Each number is 500 + 40 x the weight over the matrix's rms, rounded and kept within 0 to 999. Layers, rows and columns count from 0. Numbers have three digits each.

# layer 2 MLP gate, 1280x320, rms 0.138, rows 555-612, columns 80-159
475501489479494501528527469553485619517517450514454441523460529534451496442434532473475540501466461565522515441500470471477512508490500531533534527496449440509526540504530538555533581481479551480458434478468534559488458500457504449541490476
490488454460489371490497461494487545526416540553497459472499508543507479484505555496527484406571508510455509523441522538395478493486495490503551424482535477547509475500601539550514507507523428600565539526478456505500456507463516585418433478
531385522472465426502468446494521414509500508494542468512527579587522473460489525508452536451518472509486485549536439514497457494511549462551508531450493524497479505497511537495505549526500547437435540529507493517507548463485516496558440494
528472537602526521428446492512538467535489484388459480533534453510547528570470482527465526432441501469510560485504456475513517520577513546502483471484389616458457501539514548504483481485528504493480539544574530455445542523545468476504507520
525467490578526540486528501566436554488542459508460433491523436497491494517503497468576482461554416494493480490472478457557565418533459432489455518579498539520529403552510479501457465438431522488472477517419519435493471465500559507523443521
495464454518478581529525495425485486530502466570483437492496499460482440533468431481512525510518502552509504451534435526485500473447515475524519555539467547568507466546419474483472494497503533503442497468467474446512461524483492512536523504
518508471470510507566491497520495533530532557467484497471498530504528525525504575502545518482522571545525519460517561468511431540481468580456505420532499511594478522446493473436508508526417511530470515484510499481525490579531522488505558484
492524535578465512460488578552513554506499467512504522497487550529579507445537515496534485412468533462507510537531504499443589483533448539472442573537460532535487449495468431517542484540529511528527510474537537525498506430470445543540548497
359492453572497519443556547514440519564462557547523541554539493508522448482482466510453530529467545475538544524529532531534541564595474472490487502483500501425475476515518525517536531479483600485447541475558369484423478465494482518486561489
533483503503453493445473497490520528470449490648482529448521491400476501509473578512466528526501490473428504508473499469448510473513498542409481472461494561385504494506535548517527511491510403481513554486513506493478500493494525520536511473
565501485515460559497498508473388556474563421412498501517467564486497544511486551426543419482508491557513519505445514428465523537533623522496533530502445500528511528445522493486517546503439498420461579458579494502531471454456523568478465521
434530566500512490571532424493495455562514489504524511517497498540530465457531489525537504502492487497465456472537452538556472530492511523547499504407479463558550512498496554514446513534530484485533382459558433523536524486475546510524567495
513421487521471502537506479576494502480509453481502515526448525509520489481514467527501500465488512488456495433437443483473525510493475559447499462462453504526460526524479512553515583492448466471449481528449442528562483491484517554465409425
521494420504470440551502580444554549519521552497597513499516461519484497462505485431539479498459516569418540433465482537551491490488513503541533587449508597458415507500506488505478488486422454465420508486534461530531516506499563596462444500
498489497468469525439481537500493539476476441451477563488456495568563518514508513537516483488531450499442421490490524531553525477470417525574484547473405476502499522498507526550479521470560490462485542565463518467444552526503512481502563526
561502523481484515541540475482560473483460426543484446502470442499509484457497533549466532574513588498472499467516536512478488467474507452465470430505541462418501517507580508505518531509528476432510562500510518535471546492513572495523643542
473488507525497554487500585449438462583555468516464489546512486558480496475534474498481518501531526483497589577441515472570473472494528447418510526498462439511487506444503428471554550455489513463505476448530523530478508535449508466482489532
481561439491540467466519539417460519491492570514556554459477510533491590483458531555480482491513427513542444553493476518551530480519529556457554536522659561498504508478485492521452466556564517568510490454456399572514544500504465500540460610
499516509532551495485489532480464554447527569474510515521509445494473519445527462459465513457505591488463528496497514515441479467506503549491493482447493461519508547461520452472525540488500524453493479523471470566487467538532569508499468534
518479464514483484509427530555558601346470475458512481515559422536464536459444511525479515520557473500550465426405441461451564526566467498438573510486509455492461417469471504528452477503437479514492524615578515478482538453488471443437410425
563531482498465540556484547523437574534449460583504508504509532497520521547549504483507504455461522491541523540511522490426547460430492541521405491516542567548539453412468514524513498436465541500507537503504498501529475539513500505466545502
532517514528573514550504569499556493495458514483531499469581476458514485494470507469537522450462528510548454541510422488495515549503514468570519528489488561543494471520528497568516553510521524458583421579476474535525516458492518555561596550
507538509535440512503507483550559461518504572504505491547518550477403521498555419446534552520440525479463431578521520500453543567495398481453493536547500553457434444517518465494459535530528429490551487519548491592484486448472465537484492531
518541503505486539553459404484499566444505537508528467561502482417522538551481526531501529510549476509435512452518497488511504479565443481456416486487524521466495477441457543472444556410468470483483503604512502538548503549610485485480455502
494566457444539624522502540414457525606546431454528437566437489467549495461479483478457580529510489447515435500439483453529477459429516498502421572425533434509371520487487494508465487563487473488435527454491478461546570595551536489500505478
465547534481489481552495505478499519521503479467554518515467504496510540437514513496514443494480456415528539400512504558468491492510516455478432512481507459528524546442478483503557531551529436467491515496478435515629461505503492468460531489
475511509437527503553518552497552491506480451525515512476483580474514496492503514491556495450550468495498496509558491526502449557559558396468410449438556511574500488523457487540548520454393554463496537543450412507520473549543513378507521506
518542522495482504514424419552468452484466528524557517613491536471479497476494520474446530579576494529479525493579485495491483615500541481511483526450465550557520560501501451466520452458587512517481488483523497545500525510487473599474488444
509529487478531494454465517578508497495467510489519474588470458498502502463498476448477551481503527512538373548586519470530493459514478547512564550479470521502467486492521492538487518486438558523518518430514431482529572556513472486564455493
463472432526525454510496507466488514506486458440406539431490510491464441508558503510500424521530529541487549522481492517533547373412549508425549512497436533533513503425546492467485549485447438491436463560460515570491495476479517499525503516
571505377578493516474515504451508447535485452402524533457596448490557533537473478550507531439394509551528546488492558509515508486529475514429455455600497449512480547515377497517510417504522552497504462483490532547516492527564486476453606504
473468461471469426514509486569514478475480543528489471489483541522499427470485425515499499529506507473479531500522492583548502517517455487498495543493492469419527571493557493517565470489492510458522489467521488503525502470479513465499544511
473506545551458545465527510537495498497492482516546530463531509484556562589544493455509429561560535490529512390525513486476527502478459378560485438480420537504493502502525450446490470540481505517474483499500469487571510476423421536592533484
453480469505478491457425457493536516406518498457495501454522521512474446478505490535448507416493487485493481412497484493537471514467418483488421543528453477451480523425509506473543551539558403464524535471457534455538462493453427558469542535
500473430532431487521411537530484518384574523494440446470527428515551555483477463543530489488514487544547545532557490424547474537498437451494562520545488527420538483471471513492528491480507527489512588540479514486491516450449437560490466482
476563492476486507441503449580532440466449423482562476560480499486500505554482589488501514499503520411462415491455638555526529510481492444447524470550505514488435498583520428616480481530544630523490603426479545529447451508506544463446506530
468505461478507503493499468624442523448502460367532509421516489541554504504523524548585477531533530517493463493478508497480455499525513491474588494529409562509556464407455513519451496501494486464438474486503541513434511463535561508432487511
422474523443457561505472517454425494520546432607531439504476511478494473527449507459490573567462564451449467466510483507466425501530527456435474502498448509487500518488417515521514493447557436506473531512550470487471525544445468486527471420
470561489552515509530445430495507547441531608514503482514548543502469444530432558561472480506505491408486553520491415567530493508541437508531587538562496513495522475470548496423522465535497471503469485512472503478492524509528547499538508479
427547591495513492550556496520538555540523460553545514527483503479528480432401492502524462490453443501495503482494482449582490497520477541483573496503519467453437555413504497500507558531476480569539515470430538518527494554522444512532476478
481462420541516456520479524439517480489489546431482532507526495473420561492524461478548539469531474535520442556524429440478502556450479476497536567481539530489513532557526463541574496479539494519495558499514468549522505564508530481475514501
630545531579485543503512589482578551552493497506484574485434452541520490437530464574537468506551534539427515531505491564590446466504487483462516509519544574471550567452514540499485497543475526545467523443480475496558524510546505532445496476
532507530489467513496499460520532451444529493446524508488550571505558483527460549492479479442526529502518543454497448454501502481497529502560441395548468513500563541424508589481515491607518544465459523439515536563489468548548575442540545479
491507464494517516520524476531487532551447528538467560515498521474435555393464426417508511479559487465456412533529499490506502515495474512451572482493486460528562517549497474564456488516541498486502508515459506593533535527551477478463467485
464496490558453496450459532544519497490510486507487569369444516574467461488538474464466490518526437546483458497520504477528481487501520482512579552482417471539442467528523562486504483473518470508542646417506531536483497470522509540504510557
525459491478507484580432491493457512517452502494559432524545486512473475480553442500554439544505546463472541485503550503490516451467496450451473465515513600455559592491501497494493529474477435523459518462503533524529492467550462484531479534
452482445557509512420506507536514530455540480497526491469594477479476458524539490439481515481526489478504507546452506469521456460547490552609554464465446507534563506482539480430469437476415480480494487423442567543524467518512434536492485501
533475512536584456476540503494460511520494540538526494624502487467473434489467498557537498469520478540524556444511498531429627455496420501471442487523469511482526509549546497429542532502492510534451456498509470449490424539473489526465466520
449517470526481557475522581513517495485460513458534525553528547476451531488496497518561477488500549504475473478497529569426515506471500465483501446546538544514519521434536487588523485447534531575437493526560523548427469454440486509487466492
504495434435578517543471520518570484492469511449533495514506500499506546430496547483489523487515460481490458508528536512537463451481474420465498498496457493502497581425582494514495480518474621438533422481445505532489550416575553487542535474
505432435459469458562549523532489450474453498522511558543517558548528459494413512485482559508448514501465479486535567550461457478562531503476503520514525479550440544487464454546540525632455491448550433509548546517575448537490593490465504467
416532474517453500419497474493494540473470528446457496554492501477440500531497475488450491538452436524424525495521473494447530576474493539505447469523574488487535549536561405481475543470498524476369539488475539456497448520527466461503510520
519540466504527470462458575521489529497526540487534475533554485514486557447453388468605474475473532469427479465497498474489574428561483517455501529429467595493481455486487486525520517464500494430546501501502525501557433518558432457526485479
463556525473484453505552460503556612499580437482442458473496580501440454457428463538469519457540486481451452505530496531451434471549455460525508466527453608495517493516470528486521464528521437485447562597509510474536509538558453543447589480
481518479438521465519480491517511460541457456485462546524502501527475510518511516463463493410515509505467547546511509497557510501537503446472494473535442569535453507503508506485570543521488495466476451528541444492523519476489478535495537538
516456493488513423525547477553519491391541539532492509527503527478573413529559485511487523518495561556516502523517488497477479471478506490568460468521462526504475544461421436506538507511527479562545542480506486540560466443439462482491467507
437502530508584514501411532498494483428583525418530515525504589564501468515518521443510460553536543529510613517472557490485577467515474384466492445432471448514479532506514501553524482499551499420499559526487441521481517486543553499509472472
501435480499597436470483551578569444492485502547495560473486421458528483469516608488475532491493535508435485515481430457475548547555543480478507494452480476452471523438576420516579481459557428536506496441536525451514476607558503431515487473
# layer 2 MLP up, 1280x320, rms 0.135, rows 555-612, columns 80-159
456484501468547570517501521479544520485436551440524459531532554485535391488427494445426494469528476510507604509535505478436462496481543505430512523477459454534504560554471538550528549548510576518452512526532506498549506494492462506495509474
475488492502529501453525495486507522540531495463556498460484530483549419503506510502463420457503509547513541468409476475421518496522527533519482570527505485490477471450443511542490571473449521455595563506478461556486600422507517526485530504
465570486531537487467471481473554507518528414470506477535502448504501422462506543471556528481425495511417473485491531494481374499516547559576558461485572513508528468491413554542534577522476520532441510476511396527435569449529557419532513513
544526543596547526576489522507497488498446558509549499506569474517522483448589554511584541480464504491533466518561431499509502554458483455488445486459448511527492482493520485519554447498506421442482543465538524501505531510475521468488505502
454474532520492510496454552535456541590551559440492503430460538498604411474506499530489525487406524491497569473504471613504523523519519519466470501460462520502510529533559496457554460527485495522471497505442480522528519524480488500501489538
539567562506438524496541458540459497460477424496500449471479476483549545504453617507418469533524511458478474493500468376483503584523542470485417530615464517494524466515521470538507572519548514437517443529495460553532434504546530532500523483
541563524444583502502512516477528485506538494499495477552483487465512548576499555544537482521433475485541552535562495487555475479500466517452444503465567535478590515490463460474467489492502496502495497452425525501460540524451451535447497509
478523473432508532513489527506456532455493444459550476514482477425504505513491470501542572531513361458474471469465486472511460516456545480524512540522477511558414459568593494465488442553518450551442539521487434487508440528512509459492511525
444519591497510489589576507549556452473497457508516452521498542551467464423536509411519546458529532490527498574477453572467407558450473516496460503507465422495493487474520479510598606528583489482469524524461481495447518532488579465497515518
489549532569486507489495466510512457586502466498503513509497506406572494523393488494466508445534550403496502481451596537534471529533558470470538432533457440527457515497437463507595481517524568493426494502495493455570507530429489558479463492
459517452532494524492412645513461521488449500520575432419498539554510540484474555448508468476404545478451512513515458542488543488499427481540525551371430537466520513551484570442484532441490481454512513503447507559512456538513459445530531438
481472449484520500512495524488550540515521535556454436502501537496524507490529428503551498564552513496482451575537483473569527517434448466456541536582471568475505542526537551508529525460446528458474520487515463484513505556493477525436517514
506449513504508520525483514577507501469521495463490509529535489469489502473450491539524481549469566498469516436498514446514540460493490534478468471479470517504460513515493459475482511468465444498516471506498445511573522570506485507493427505
508500495456577477459433473514495375470524544454435477484518506479455546458403526437505464526472451532554506441503544540500522531516449496494457524475479436556528528469553514560525521480568506491514526528442608539505547478501526461538504528
610405543452541454484505483509499519471500541456496417494528501486448484459549502411525517452569575493483553520425467491506550452508499574472523509547526477522505472481506537513577507457487503490562485481480457454541508545569534464498515536
474529521516500540472460516485449504524509517462504555485457534510540499495478457489517460515543494547528489560506378503495521566554472481506571460504425466551489549456456451489505520483483447547463501520522531525554527527513475495463454486
475492498476491479467402530518485509482516549518494398469473553594536484485487555530454530544553511486508562496513489526525574515476463434524548504507430515505502526508434447566485542469443473508525492554497443478523471487359501493446477549
474467541500486520603517469578547565509469540532490516484478485526527480472514536520477523477608491555460568564479401505490491530509468466478528484562475564516554498523525567480433510440477488419525463462503579456454476489467480514528489441
509406542531489486507532556475521456424446541483459538544528508426435513456558507402509459477508476453478441453512446485432457521479443506524506461408479472417536534507498557454493465506509434514506520555564488537533365481556533475500575532
479541516482504498500538534511537473516524523483471442525454528532550555420528519499511540502463592459471551484484526504528464459477536523480582457514481460527563432437451473561467530507461601474421511432510493448506485504454570483492556446
506498469509454451535536497468478537546423494490447537522528559489527512530446552438502466515511502525544505502518551460474457501491539496436485506553528484412533522520475590466526485548454490529490552561508473534523562479536530528562460416
593549457542503503589505530501502501523481506480499477434519470557554453467547458542499547465421533453556455557489488426515518476497448544531560491494530512555501474442459501501554533553525509467485491597493425463547462442548529466509536567
546484536500525538435521567445502439518623467445450554456550584533489505516523487506455461501523507425577491409455525466490506463493506556541484449478470450548533562449503491494445440515545553494453562407516514470502483546509588497472472555
440598511491530502526521537459512443526467440484478585458599482531497512454457525505489480523420469459540524498480532453502522485467465477475577386463630467526532523489514497478392502538527621464542431524537430563532423469551485497506532534
456505456521590510542517457476496535511516524596520507475562430475471479506495507555540503465574471480524551506538498516450468544529551480489436490495503470461495575503485452547399593448552542512491506487521529496413537526497534558516564513
503448531494502488472513478540466545511585508544478545474463519530485499518482477498483461456476499448463500513477534443487449441499536405545461476479478474510521502503483499500473530436481469474517533496461452479516531550499545530540498550
540513559487578415558528498444542503505437487529450488473518487571490525549551539491539552510490490586441500497549504521537473451542534518521530494566495493497495479510560490525551438488468505507529521516550468483630524428547497439536554503
481586462467472518563516440518511486449547495495472463488437460502531476463553489504565550541508582531462519467505505494431495475468478487513537428527481497495462547513537444527482500474445445494513434542531491499500515531506539460455535520
461452490491590456558543493526499543568489567432503515551524440554488485467516546520489564558479507458512515533493470497443400551540553484409459610429528479500486487501534502523508472496539505488492569466521440470508569421508554493495488461
453448492492569472490512506507540515465550528493459582505497516534380444510463480489537462446539521542469491468504470479468538440469449521537452555521459572605483478502537497451498550459498487528460477521539476487461549448407514460445479451
443516568515547473517493515448444497472498476526552527476525467520529548452458495503460519488525505531468563497475393504500478451494501550391559526524551606593463520544508507503419437457479525425489536553515521507475571501505519443477544510
509566577477544578550468531476508566440515441468526502499474476484548582506483526480515478524535534524452471517479505490498517495508535434501509477518473544525427439501521544495527522438472460572486463533516448479501529481523480559442503531
447416448560529482525427530462525468481497472501487554462454506490559537480469513489475556489513517561488533482560533554475528555544520501455530526484529491462423453551472479489503505416458571519460418419568526436516451594483419437521491517
426459478481489546495432526507557502499568549420426467455555475517411497557516516497554464531519498513532514521481489517534489426487472561565506530453488539472531454434493459526500508522555508478547511483514535462544404526444462484454499529
533532454531487523526378515499490553429512493499540514497463471538478525442579504519525527489500469583502507456512482463349535489454508527541489472493503471522532561527519612551503484443471485517470461508492563536504554497553555464455482512
437460561483468522514497552463482361554512424461453513501502560570416490513458525476527504464554477508512486518473505443510502435544505539525484472474514527482508527444534513516524549475491538513554554519451501497530519481536505427522517507
501478534439537531492507509535461542522547563466499460470534521480570527473534443528529477494504541452469522511459460490548482450493474543561487518594540441532528526524431488358509503528520481523498485538540459492532560494482532495459472524
530494499559479598460488604477573487539465492527459419527536494484491516458431565467508450488531464516423512499510426529523519516474531510495519585466482585512557456549448450516564491484416463496536461494498474499529459534551455453520510547
408493452553543500496494487546483515480411529500545376501546484528528492518515473565483540488531510501500479469467544508562479532520447503503553553493533541527559489500493487488517527541504465530474427504491467463527501501524502554442528534
529511433543515479482470498486512455506490506444433456485547455502498524540514530521454490540548474491529481543425514520428494538498533468552513489522450496498524460539466465520487430522535503431488543521604461517443483511493567484483580529
493522500438467515482579505478509511528549536506506545522529497571545493492542441464506527435511489513463471507456455497534519509525538496441533497493480547456464520601573538453543511522505455523522454495530533449470512479465518415470445533
410437529468485438518473483470430482512445516499443559569500503488484560547455471495488534513473456545478557465536438464432463486492436500525462526543525520536495571464528440483486516525564491449468464507448529486500565468553547515579488518
469507504468524460488497458505608461474509437499482497559563557581507483505540499482534587508482521563515519534516453446472505551468529484463470482571538500459549543434490520449454499561495450459531499457593494554525478517482543548472479460
476524524523519532558528535492559512439545443531457465475496494495408587528433551489510410464525512558445452573555518510516472515471423455544583476492542569484481478517551450489500545544541542565492488455521395467557526489564425442489488564
469536580528587471485431576451487462533495463452504473449406547583536452509534475477545560548551496427522499577468409494435465456508519468500549464563510500514494461510487469510465394506520552555482537518494405501550484491521503525503431466
499512578520566505414493515530474456512499535504471533527460451555484526550490492499459525524520486520525474527521480505465528512551538508535466530485508443502369460519528554563488576506509520483536466522476506494509511517487509512531479452
510499458479521539500530511489466533439482496466573517517480484530491490507495529513557471476448519492503555480503518440534523486508498622526508538382462479584539492523460561494449395457562530537520482487473508531522496454466534526434449498
507515513483561508493508476478598502547532470483405463549496503539525484471443494474423606490495482437428480508475582509549456524482474567467450520544529424521437484423505552593517523547409558461478570455484525595465435466535474497543542520
489513545505478505498516512521493494461533442419547484469507494486529458524518420488521513536477454487449522542513499546526467591462431354498558544461404508505539496520485524562519469518469464490492468477521489502541449532447467472471508550
456530490542532451480563541469504441555486483501481546521504461465504439506477490541471447431572502423442471507580459576548506542440497493539534533536480481506370460415466487509481546459428488457577535525440540445489425535496532482514596492
517546581537557504490505507504548535467552527474480526484407512486441516476495536496517560496492535511527480540462512433554466537461420495509504388466536495467482462524524523454529476573494559518433502554483489445525517456553481508472548492
511496557537472450541553517494488565498460482483548473470469501602492492536563565463486476501456518449542492558507478513494501539561525549501380455495516546566466536436509497449517486489493534497440497443456492494546530537436426474488535502
451517472508500438561467524500503503507509510446470384517503486473556478484536461561492457532544451496540483444505410454536505440534522510475500591465570499554517516478494561471506473544485412545481472474525486476487498529552489484497431528
499490551472535453586496509487541508532503463544460475526458468525436528486465472492509475474527499502549547538502524565504494542491438485496572429547460541558505467480526523505477449533490559430491560537565556435495446460491541509519556466
519518467458520464480481467573526506524490503463479499500484478524447458504608542487467542437514507537464517544542434517539494452515518476517454484483482563487462448457512464432504443491490506478491467524515516512528468514461534541470480503
451499493457541477513496431492514471466500515488507490549466520456526512515479418544569493572434517453529511533528499496487521520455456506590542457457502555477554497495491465522473496506446538487553457527514580525572402532515487478524543467
480499521478572480517527506494472509416451464493468407485460501580508439537562587428512443530392568543535537449489490441481491539483452503507540456475490529449478419452477555458487500487495503555477511459506441502501455482520438483513411425
528542529367535496545481519457534568524458468524447557472561482505492478530546431461460519494464537566523488544447524533477546507462505554510489532544592534576461473410524513520458505482613480574543485517497481539506513453477463512528571561
# layer 2 MLP down (transposed), 1280x320, rms 0.129, rows 555-611, columns 80-159
552461561461435504536531484506510534518455587440507513471569494544502543439453487458452527496465574484546535425554436521528498547501480452452511482590467543501492556452522447497483434478540478482483478568555509515524488448441497501495437478
497498471515543549551529455400449490476529476487492489541465421541489508472522480473469382527580524587464553548479503475557485554524530477459508501569456465446481510454512434558503522427438575467515584454568505483531531503534513469557573509
382462562488536468519499471479608498515478519570525549578460482437392536439539491489423554526467512480440419470468480499532485486452464490505512468459500513540559562508398453428521474489491461467468480541529472505543534504526482509472541615
526547463512570459417485497505546562488517491548520534503494456502500496547579440449568452484493498534578487474516497558546472510431437490510516422551474449466489516500496405542477490535571487481527477461499490454484513537499519529491500519
510547471505507540498530518541549432524554514576519490435464518483592555482513515532502478508469453511442474572496429520542543532563539569517494451594485482551516507499482498533538446477479534484557537479480555533493469469518554417502494522
548499559499605468448508556545502487616427448474525475551545513497528530600498598500459488531521521517481451517498545470497551586529544428502494472596556442497519480449455529485572528484529529472483513535557480530552471529539489578453522508
490516521498485477435489509484488505565576469542521458535462495495527519443564469464480495571558453471512550523540503482512581487532469502425516543441516489458396486523521518483525536527518559484524497441487556483467511445443538571476464529
563513508518510526515542489433553552516400499450533506515543517484548456474522512516576483503507432529502400471475566504527486452495466487572499477495491455444437537489487510519498507529499522517465498487438494468508505574572539508469487524
494471495508438507579496488488511548522559547498480489498528503555518470491521527430470477563547520548519469517606495580494474505531538490569467479570464432576406507472541457475532493503591515535528477555468510478502550486486513507536435522
560488483474468618540513388522499522409457511473505461506452462488397505517530507521564507466532407500483541520553477515468532456556526526551500506501465507542467525487388485520560519502562507443538546547498480480505509494514536557515562478
508507481476480439517449594574516398491474509477477453493467549546442586443410534501486466500526465454491563515497421539532454484452473484533549456494425434542539551540550556457478549477457524511455481508498462544464494532444449481464515514
478498461517477479523487510541551524437499488551447502427470587478485522422532538483479471472543462518472486508535450508470617477442496435480473557455452520402482524506559512514439453465469530523474548542500484551502466541491511543527493516
522500489518514459517463490494445473519501545445526481472504511522494468521453563511475479475430475519448430460527464442541532561488530519489482518605491580500517499540462487486483474557511447471449527450458483623535466452506526477508440485
498520462489531505584505521547538535532523465605471474476497579525532485542445493507477535487432511423510488589518514436500476505467499532526487470585498517500557494531492543498545499537526494529514481453484473485471538500552505494540561539
448525486530514510473554484451487562529487419485505515479470507469483527494502577529462470432570467440529510513434518453420463518518540499519518437486563508458472461465400493452513499497538550485556470448519505519489467429539486505514482437
517513545541537517537523525504485512538458429490507481518509446473542513538515490471450438592550482450464511500453448504458554564543452468548496457500470447511549519437432529547508493472457486583526538463547523458532491439494459498525514501
478467468515494519486539572483474528498466537466384503527511518526549446548534577544515551547559553532527493487468465473482541447535511536501471457517504446454456551466537584472512531474516519511473492513464511428457505523487505485442542518
452475518522491481559429455543552480445464501462473486536466527461523416512502581479466501452465513519429471430493441492529560503474414514475500396461443531465518493503513490559474574473430470472483532442582456545466512483532533510544470473
423466491471493572408521533491512517482494483495494526545514484517505466490475550469574498537481451425512483475526464475426488554473474446542448463489560507475469606520449487479478441487515473551519510509520538501515543489502534495516501528
454554442527582551514531519511548562511463559409490431458502462423456446478468522366553522557488515452496517464436517573434446511511492499498458509482522499436494532547516517475496507506396556472513582495483505445543516523490513488530494457
451501484496471501479474453496495453469538554552498513443524582511413493534443545430509499499517590507522500527490490475440481483497507515443525525580480507484517519507467505368452496507532511539566490511522506493510559420510546538502455488
524522476521461518581456545428523540516561599500477563444470488534611465491527438522560558493453533526599437533406523406535513497491484518565465490465513492483472448510529495490495535471564517457506456569525430429575533502540497433465480548
500546534463544490530422451515460443474459481448484466575447541495503501494429450543536521539514567465494480497497472533423424540435483442525479464446498501485537482557492554531440444495574520503547470513481472483470533508448537562568457490
449475520479559504525427493487539446568540516456497588558566488534529462436534508461489474500470516463500499517607526483463525460518491448527525485491481476556508481520467538485485491530556476545536532566528557419494529493523510500540528412
517462438515543428541463496537469541546436455415520505521531489493464514542528552462526466464390429503572410553464446454414534469441449507413515539455491503499490505532462442470485479526466521547481500488551499541540542536523464488488539511
410500539547520525498545580533382488501514485501465493489499490529433547564558512475524516472502467485483505501536505547511477515437464473431517510542513404475458502507512541498619490606535542490535518490498430553537463575471543474517472521
477543523506583451601435432536507461415457553508437485501445474525456500521501441552443506490585516515499457451539519481483481518513558488508438551529526557488387507461481499529457491538486478465513549479572476530574564482520515494478480456
462498483492446481429450444555494465522461507450442425497467521480484457477546480476472451525516527487478582484588520507544493522516512480543498528528545444468499552538458480464552516542530517504500479524539486398446501464488569532439497517
434436507526567494480518489515588461507468456439523524532503459562508460511475526551485510503500541486496433518449490459498435467468550486468490483577580474582536475494465515475550487533479484454427552508433576527478544499518534484498448473
485510567548505432556518496502588507512512503467466575505521489497458527450455468490478459518499541477523503381491543466504526462523507493470532538522534463512475461493597547427498490551460491541449505507532475485485469487532540543422530559
540479496478471483539464422560536460520530460493427535490466562435528525506560515525470543444486465474473519475490482538491461531505512482479496492489437496513523496438424549496464518475537498498530455510516503534507436412539586460533561505
539531511502526551508539442512533515498476492494577455478474511484607492525517483516560536534464536510481492513487444441448517501514493516481486519441421475489549493539437533513450522515464487512476528515465491534462531431540537540483486528
486515486485445501563497519502495537482471567486479444453429509518543621497555449541520565512485494446590502538486550475479458490584538587527460421495533515481451505526531460462532538477486550507495432490511531438482546529473439516547495502
566459520398513460558460412515511531495445502493504462464513624503483495565531465525564597512493437490525530515516533458537492507491551515482512503548514471528517528476516545497539517536526489446475514490456502464541517557522484507476514522
484530542509493432508444502513443465488495491469392531476514480490511559472520484498503496565542450507538506442472510553487444443476512512543471561534505496482471519470481528560521492516448489506520413451522517564480463534575433475534549505
485482487548535484537538477527467456503501445534496499573453477529525459467518579481449489536555485506524519539599475502511544514493501417457534467551469448486480461478510506479510512564494542561521493517539480466513474511443520536553486467
466503526505542450510513509404522495485544533480514528480536498486466500448539501522560494544519508544518557523502548491545529523529506573496494452539528479462491540519455517507511500523475526545513465572530500575488576504450480482512523528
506498431480493548503480468498516468509515514486520433525593458525551467509381505515460525565468565500435435483413455525468494490465520406566526515496538496497498550491484549569527455494497498481525504487484514510522554579449475554560517490
455492464463505442495477463631511495426424553468501473476534428481507495431490485563501555458491477490492558524508463528490544506530507593473490472489521549483521525559529451442460489590439415473479481471561504372460535574509452488458482518
605534444487462501551566508489563477516500514503489437485500503554505505574549555586458499494499453501565527536433519520454472543535519438546498511498488422482563467594523506551508480505575481504498468423550491507514497500499521523514605528
504477480567557529511494462538478552460499504516447512469459524495512499528495460434511427503509561477490553519499528456436393491491542518529472462545497539536439523532472540522465475493512436499510509583496508532466480517499485454505497483
489513532453492482549497430475472472548440456473476557496495541520465567584519478455540517525500554514492539458617563511402386445443432481472528518454483420482512522502477522525554520509529479537515486511481545513528444508527620477500505501
565497558502526456531432524529521469515558451513513461420450466529510409481536495497522568472469559489412492538436477502535463540518547530489507516453576480519494427572487453463523525535486493544519493551537497528563503537505470485459448531
526504514530504539448480446498506516516506518497466491460527567498461567489513498457482533475554447492484464481456479546496501496513474522461518486542454505505501548494594502505490479549508483542536571512484459466473446551522488482556448523
468442513588494490482558524437457515616508526484480585452531457557458503549601445475435553517455596531472431489505479433534488535538439458518493534495416454478519437505526504498483468401479519534484497517413460467503464486465486516485492488
524598520498490490426571517490490515482498481479553552523486493482464498479491488503362581516604471511516520524490515467512521480541470512495487612488459468546460449569534525580461533490534505510486522586479508494514534466516522439534512507
516536524522475474542563471493505534498476468465518498506518443527493511530459486578509465532469489438541549478547497527573449475451442560515531516528511500536467509497540516453491512550434540492509470525548517528461557548504517471452520482
433483548506486510504438499530549474536482514494527423621472496466529528537473505472442473494488535534451475523465473499498512553431504439540514446584502496454471505487497467546510506455527504524480483494438506512501559486573496515490488523
547560508460504474473508453526528492516499491510451477551516563538612501482525501381479467520497534485469475487521517458477554484549448519489450514421524520501484542535498543518567455483517520493480525507490492415482474433508563565468491427
525512554531529491465479489535507498451548496536472450431520475466486517527483468561564528429516500417536526488503512483530589425557464433482542554480452563494541534544483509542437442502484500566488504484383537489544439505539506534528503519
540538577496538488470470560475573513503496508504487509531473526534532490431557463536492484517493557591457472584510535449548494533410468472557484433475448539518512424541500532528498487460530530520450545497466512518502543453551472522539477449
508525533480451491467495531482458480441532461517494383494515473494498530578525523439441476462436459451464487505490465466484570523522514545476496430440446486465525552459465425458511553509449493496505490508448471502491515544577501462418531453
525516552501475544526509460491524552539485517487496521513551453453553508521507501540462479551480388529541529478514512510572505544498465441501562471490524413550584527513543540507515518534479480533541511606440491544514493452503550504510511542
522443539504502495491541476559518510510513489397516539484482531533505450504463449512499529440452454528489440525449525554413457485457444542551537464497510556501490476548519498499433424560541462431467487518447521513479490529543458500535476525
499483436422467473545476516523483465552490476498490501457466463462430525480544479461508552446509527533417496442535495419521549526556519600539481466533458472524460545495516467409534492544540473517519510539511488514493469509551474545441551491
490398520505574542390499515530506475509484514556578459517521518472510427527517545547504558487438531469553491520538484563418499518425509458469553438539514533501460528483460499476486508527505473473516449536526603576458437469477477520448508453
502554507577550481505420479475476545459507472517496508509529515503500368537525477539449502455450510562470493464475507516534505466502526545512430573549492500518430475474461472453530493538457474534540565544499504573506473483478425526482514480